Weights of a small transformer language model.
Size: 8 layers, width 320, 5 heads of 64, vocabulary 32768, 20.7M parameters.
Each number is 128 + 24 x the weight over its row's rms, rounded and kept within 0 to 255. Layers, rows and columns count from 0. Numbers have three digits each. The size before them is the row's rms in percent of the matrix's.

# layer 3 attention query, 320x320, rms 0.0279, rows 0-40, columns 80-159
110:160130109197169137152113142135139127107143126127169140160192174109125127132085148161129117130145130107140117106130122109118153169135144149133134102084136086136144154151133128166132171142136144126062109147110135124117110170120127145121100132
115:124160166153140142111118149142152166119145082096117132157149139084101142097145134077133157103092160133165103119131098085158091143136114131071102133090109112102161102122072135110156157092086090098126110155119146149123126118104139157135108161
126:178115149158125138129112122092149114142116125179106150145132128080127165111134147134141111114182111099138177131124125163122124145130124141109180137142114142136171115145120113104132199145136091065086126128117108152118137135109160115110098171
117:164168124141107096129138154110109134112129100135151149112138088154143105149142137146118131103146130120114143146159102138092140169113119180123103155125116112070133156143158111123135119132105138137113105083094094134121168122133160116108142078
113:118123145133135129122096108098149134122127147116069129135091121133166113101128120125137152134159120139099116120099132130119119109126115110110178150131142131102126114139119083091148118126125103083158115127113179110148136112150153177120132098
114:132115106099111150176149102139111152130075127157123078144126126145152139122132152101177088130161102139153103095131122151131120110158120109148148104119145154158120128078109111131104128108094073140169149122130138137123153149103149108118129112
108:177126116115099129091173127158067102147113133104127162158123140104119100121141123128148161117113115134136123120108171131175110117106090159120132139089133145135122170128153122127081124123169102112090116126158137107119109109116142140139128105
113:112091141142126138128159112105150119141107138109082120120110116137058122188105111148167088128125112113100108145119139122147131139152129141106127110145151117119103142113128111114061127191134123142132096088137117111179198142159186118129171139
113:135096120136129142112122114090165153143121151091149091102139117115173135122161108133140108115122075124127168111146125132126138107143100159152117175109116129144201124101111127136127137147159130147111110145130107147146201105106118129098139142
128:127126079122126114081095133117101109124151107108077119122140121162120160175157178108118080121117145125137073137144171122149108107156109131160136103103109098149100117133131134099115168084125109079148141154115150107107108119124132075126139101
125:142108122152152152096153135148163138090161123184118131116147136112117095097141113182149116127140130134132119090129090132145126153162108170131096142157170120147180141127135151141129114101119163123117126089105127137134091105116066151094088142
117:097141095136179118122118140105077116113092135091139126124121151120119136152156148167098126125076167152137109160093123090110119124082133113122121122132133156124118132142156135121089146167180181142149111112133143117128138095107177135126168138
117:164115165121084105163141119114144166169163121138124103128135131122128146098139120118159142132115143135141126118122128117178133102137103126115103122163100126131148154156129110133124118090133118132164152127146129157123143127143133142147109080
103:103129146147140126077099112105134154181192112132146135123143110112158120123138102085168109143098096139122127150138147119096152116094131172100139141096113111091129128134096097156139165122114132138142167102131167128172130117102138113116100155
121:128091140142147141129106115167087118127144095131159139139169115121119146155160124131094147124095166144116108128104088111127105122139096121146120084136121139157104140139145154121147154167104157148130134154063149101125118135169131172132149121
107:137114167122157143131164107129100131156140158120098165096103158119095104133129123131121152122127094137124143108147102147136104086115151155079150140171136127141144138127105147135132137135128124149137116116125147173125179090088147155101114137
108:075101081139126107109136116128168146142175121134105155145132127090139109148133145102136111098128124132117075153134133118128122146155097098182106137133101104161170103141104157102109148100128154089127115160175123137137143114165144117130120109
121:125118109128109120145095119143164154142136151173110156130138106076121125147125109138176165103143122123134129179119135129139163175123096134087111112162194130136161163132092103138114161166139132121136108140096153094126123126159136133106139105
120:113139124118123149149163148071111139116080142086142177114108131126155115126080155152157119127134104164109189167130135105123129064126140141097145132062112132126115126092137159109122115145084097139162086148126133093164134146150157136120094103
119:119109066110147128120108091159192132083171133139141157140122159122116171123133103145117074143125134126092128182107161113108130135127138161109123149103125129151110153160099110113144067177147134098150141117128121117107127138130143121135152140
108:088169122157124143107095107101119163129109152106077130096090152133143127124116122105119157133117154156142131138105162091114142150122170090117125153115093139117120115088129132126100146155146135153127081162135112128169157161110146118092112158
114:144117130113145097122149119140118130092109158137104148141147112152131136097091124105094137121122161113120136121101120113162139103168188106120146122141075138126137125115179094138120143131152070176169087147133135077122142122066116145117114100
125:134103090131132127119119150098094166148139134117133129123107106166134091153094112169140099090135148105117133102126158111109094111118134138146150159144052083096105159130134128113090099169145096138122141130145128129106102126127075112114117145
102:102136177100142109118129127141127146152104153118154105141171102147110136147122088136125107104167121141105110125139142156153192140112116116150126092134112096167171091133171111138104098161142132157177115097136132146134114117183150091145137119
122:131156187134163146110156159135119113102107150113111099097121139132088108134100164112122103129148135122140122121117164117118109121140136146161149143097147103108119114160091156141147130117113158137164158123125123124142129167107102108125138156
117:139084136163131149138111095147128133118134145145097149108124123134125153108147140122125129121102164133061082119153097137153098137125167174139163117158105127160150127185107136155133146129146116079164135180163108128157094112120103133113079102
113:106106152079144121117141099142146136109115113157111114135081136096186139169127136114137143118091152146163157157153101102130161089125141079123111147111098134103107100103114116125143157125131111104125118119142098161116109127085130141154124123
120:100105100132097136165121171094127138139086107094173130119114139130130100112149167124123123130110140171121154157096168111074136130132113137147089153151087111145158158126130115114058094123125136125101119131087113121124087118128146112110111147
121:156087143135115150117110127226162153113149133136097143142128123129128124059131146120171141126129164132120111130103145113138087123122109162107145093096153132139131134145086142131140123122127135168145114177167142117113103120121118184137088110
114:154089113097128124124143135145153120117117129114134130120148087130113148135089120148147127123099124124131155113142154130137127116131111106144114131094122120118117124121132121142141118116154118195153119135126088132133150176114106128145125139
124:139128090160129124150146116195147111121098128116146112084175150107106119082117101089128131161114134093114146145141146142083094117129107153113112132065122149158133123135100110139125112080075152082122162192107138130104088141152156162124158139
117:119130113138089160118117108158148145096129102115126093098100135096095150102129143123174114084161134118156137141100107116093155149116135160107171108125141145134100120122087086122115123138149119099107143120091139161123138128051137144132142169
114:134106125143095137179068132077104123110086114091142117095153172138130158138108081157153112147122152094138110128110161145147136175108155119093117148144112101144107118197141164142116162140164106135147124131133150129152113116142155090152107166
119:177102109100142149184148131077085114163113137147135112095099164157122134115115152147156109080145113130176072127108116154128107133111149109149157146140110178106105130088161130133143096153109136090117158153168085139109079121153136093157160159
112:126102099083120125137114143122152140186121080117178115100190107115129138085129119128177114116135148141092089149159110141143121143155093144173074118125133146116126135132123128114137115133106120104104125099118100120124138119194119118099140135
125:147133134160155161161131116085133100116111126141127125140157122103142122104104096152113135165127085115115132120178145125157136135128160112145132130105160134157082109152147082079148178106101104106136139084108151119115124131127142137119156157
117:168106148149140155100140130072143127141119137147133112112117150131135117140140128168088082119157117094111109132142160133166111152104121149138127130110179157144129108135174113096129137121152144156098117109125093117121145083101106107094134140
128:172136139119142146139127091132141170091127143142134111138128110114153138080151131134138133121117140154139122136132144115121120095118129126115158107123138147124120129122133118106124143103167122096155145123145120115148120139095168128153129121
105:157120163145100128097105103107143129117089115130143142103122142150150175072109125102148081155073126132155140122083123104131120135137129130103107103132156150122100089105119101149134122178186131153102101131128143139139145130136178159139143167
103:111151133102146143116097102114156139144127130108123162086116133120138152110121129133152106145087117122109125157118180145110128136099167134122127134158133147108164129167107132134107178117182144117160096175120129135058103116157132100139108124
114:163127145152146135153153142162113114093139123132128134118140127098158154121152146117126139106179158117141139147098099169153126133117145140103198143162158124070153089125122112155127113131156110078122174170130164134135161134113157101119191133
# layer 3 attention key, 320x320, rms 0.0278, rows 0-39, columns 80-159
103:137091114142099135122124125137072113123091123144138121117138130099142104106099132118106142128124170119127138127133164109156136122108135149149106172115174158142129131184075135114136131139156084124142111147137104109127121161116138133091108140
101:082126120163116165123114117130139102118119092125121152151113138117090112119102180138134156124155140159141165159157119139102163158089147136097104108103130116115137094152079133131161148084153117126087141108103160104137080167118121154113134142
100:140129173156106174140090127094112128126122138132106105137127134139104145133109126119131091075121115058172135073092086132139134137084185112079137178151111130109132142121126093126120151161152076089124139115197144139123141153170125115129135131
102:143140147096154154148108159117152094121151080156120101122106147102101094145122158168122138105155124163094131101118111130090116141112116112157095176106168124112119154147147120129134114156123126102121094099093171136131158160104162139124127100
101:115137152127125131107132096144141098139148152120078144101111088157146096097139096118124118137151145151090128150146085117087132130175129124131146126129134156158099158130136090104091108096143073094164122156160155143189163100108171123115137163
108:162101106123131119146104089137125124134123115102102112094158129161153135173127149133140082129129143130129098116094142101153110094147106121136125133107155139152143125120148129102126120121108121080115135129161146103164159157110118128108145151
103:156117134096160132143160155113105120122152152167128184150138110089096102167144100157088133083118090117158125088132152124090124156116103150107130147126121150116125131120168112111093130162118162133129088133130114110148093129134145115161157122
097:160154153120108100130100155131128113139123134150107100151119095150116143152136127134136146100094109105116140147103123177098134143142122088121120133135146099148136120105073115131089163160125115167140123142114133066136130152138135086090100141
100:091105098163161141134110106101163154121168146132132126139094095113161146094125144154105088128149122143116142115134134122112164144147142118096125104123082163130119102147140091132100128134127129132113134162117141153101132118092121113110083110
101:148100102156093145092142151170115084140144108141129120140097107111127133160131166115151112074085127109144088148113148119135108086140140149170126114123139115118129152205113150076110150074098087074133123159162171117127149148143135145099125122
105:154132137184143155142111133112126106132116121167102149127117112105151085140110110164141123087132101150149150042124104139174109196138110135148145088133162127162138126156128134126136135130098124148101140094140107178114104130073120143108126163
105:093140140132138137111128099136069080131137123113101121138145156112116161186127115143110109125093131150127090155115144122119151165112175101150115123110119141145167096122151155125145146181146171152148117125109108095133115073105168086137128126
100:114112170132117126113129128125170168119135121128157103117128143127156133098158128125140103114080132124126154104138116165162123158118118164100100141138121124135139126107108088117139092126108111132081130146195141078126127110181125157093124089
095:107142148101107117175110145115136178110168155095116147129118099092176095109111141156121146153134174114142125160141154112123181129117140118126077105096105102095131114139101098098152141111153099121130154167120144112143143097142098125117118119
101:111159089128137137099138119116086128152119119115145172130140109109146137123097127122159149137133172130119036118162091103144132115145121108167106103159142074134119118131108140117139140152109174135084121132099181103151103155147097122121116160
100:146141169148145138105158167114165134107088127100112133086105147139142128118143135168139101108122103120163116124125157138100095156124143101067141130138098134119153126082094141095131135195135118164099085128119187152081163140095144147123088142
092:130135090122150126133109112119121120120138134126126161121151157086128109145150133122163090130154136111114165116122088133147128151121122122149079123137159152123189161086138117137109097120139158125124135132158159103075072123129100078097133101
109:142110107126106130146093172116135125164157140119100151129116132105154113131144097146157132156137120134110188169113150123123162136158121160147094155126153103152134141142135139135122163148143113115142108119124112131099149127147152137118130119
105:152129098117111129131145123124159123170117160088112164127108139115120101138106151133125141096114134141130130165130155106116129143105107153113127140132147128131150114118103136129136095107165124167146099152136101067161114181096127114130121142
106:166066088148153129169096145081131083129132141135169091169148152142148162079127145169144060110122148096119170107113145090073120097145115179096108147088110183113096147094151084120120127094169138109167164132091094115122099139115106122149121135
098:090076119136165150137141137094098111160110169083099112091096127120172133112107109119155146149157170142121092092088103146094164118117128137111107154087086141152147128082123134169125150162132181123128104159107128136096108133128144098141115155
099:145092155146154049136149107126145185152149159144113142090121123126173140113114145119119117127161135171145163088121180106119087100139153142128144107121088102132141100134134119158116156131162145166132127137142125126139142130093052108136122141
103:143127127064104110123138140115119130139146111127133131123142120103134101133100084135126120104106118119091123094103135105137117120125113123097130115119136131118138161073119170142130114088133107140087131133157119126146138147157089095105089090
095:109103138132126113159075166154155140134134127129110074157145141114135124099141132187125164116161111102120103118123096122167157152140133120113101137120151104151087131111140126131142115136114157134120132117117088100168128133154151146150126098
103:095099153138182114129121131159116135119145116130131138104125175141101131128112111141106125095104170150162150120082144119118130122146136144092120128123140107116083106171120108135138104147117119140141132089129132117103109140084144135127141185
100:133117161167162178130113131121132136096142112152107152122155143159090148104132145096113105122106149125085094110153147118092141090107107171090113143140087134121155132192130164151127123148171114123155112101139106134095106101153165117162099105
102:128173163111144132102121141144135178152138124136138117144123112127139124117167173101153131082126107104116099111153132092147131133110112148110123120095079134102128148118106113081136142102135139120125136118115132101084106118093133094162134136
109:100130077178125181086124164087118101123127088105127126097110139146141124173149114131167103123128128155089101153119108113100114140116138149125081120119089151124147105099111116212125112131147171127161096114119118106122088150127135106107164102
096:137104146151125120091130124157152143131155110116129122144149141140162138074103121114115107130107128172135088072138111115147152126120113116123123100133113145109140132118151138149195120139162123122167109128161136106139100131135135141157070134
099:135158126181105145137133152105132162149126114144103096133109133122070126085108119165139111112150133152087150103125136122096147129158143138123107140124165159122096121112131106159142138148132107109100130193131092114148157124074139127110094136
102:112144109159140110150121123119135123124082145100126137135126162104132144134145111116135139110123153128142123152144126136123135100181104119113126129103126168155152127139058089145123103119109152118093087153116115109121141190133175128139160129
103:159114165136117144105110184119128149118124083127152140137130119105108160109112122155127123115139157140135173135098114103160145122140113133118128128145134138115169164117132126092094161148166121121120123144109113177131164142109153143117105144
098:148133095141131163142087141157104136109127110104162167098151172151090167129120117087143137140123141123120041105131116137133111138105103150112119157137124108117147119151119122158154108192152136120111148093158117151139144121109129162099139122
105:134106130107120161165140155105123126126107078108161109119133237078116160118135141108154093089171133080132103140103164138101111155137111144135145152154139136117130108129115151123145128106111150103151115143180131163125116139138135100119144152
094:132088094099124140162104150133160142151143077107159104145124145097102145108135153098130114141093169150132147103147084112107093162104120105138128122124138118104130133076146103104137082143128144144166119127153159062142162169174129123144119141
103:137117148106159135142144122092117108110139112128149125116126099110170079132083106097154144160137154143111189143165117146124141087143172101112121110077138121137118118150099133084146154117163150123147101103132101163149075146113106145122144178
107:114113189167119129088163154099120115113144080096099125106202135087115117118105148129091094136131113128139148100134115139116109149132103126147120134113146100142107117149114129130162150149135179152121120116133135184115118143106109082144133117
105:120135132100112079117123157100113154146102138072129095098108172132176156148144133172135132127133134150131146128146149129154135119051108135149116140126111137102127153136128126130097129149142123102166155106141137139137183082143086154114110142
094:132095085123099135134124128157106088151079119140127128135127116139135160104137083128139153136094092117133110168101135135145079117110148146134121145127157145098110115155113115151124132133166109162089142144143097102137144116107104135131115132
096:124141138139115126154148126105122122170153142165126181109104148150109152132115148152131104158119112133132132128168180118130114133146172154086132153149129135145147128136110111110197133122167133126122145091131136103110113162132130121143108133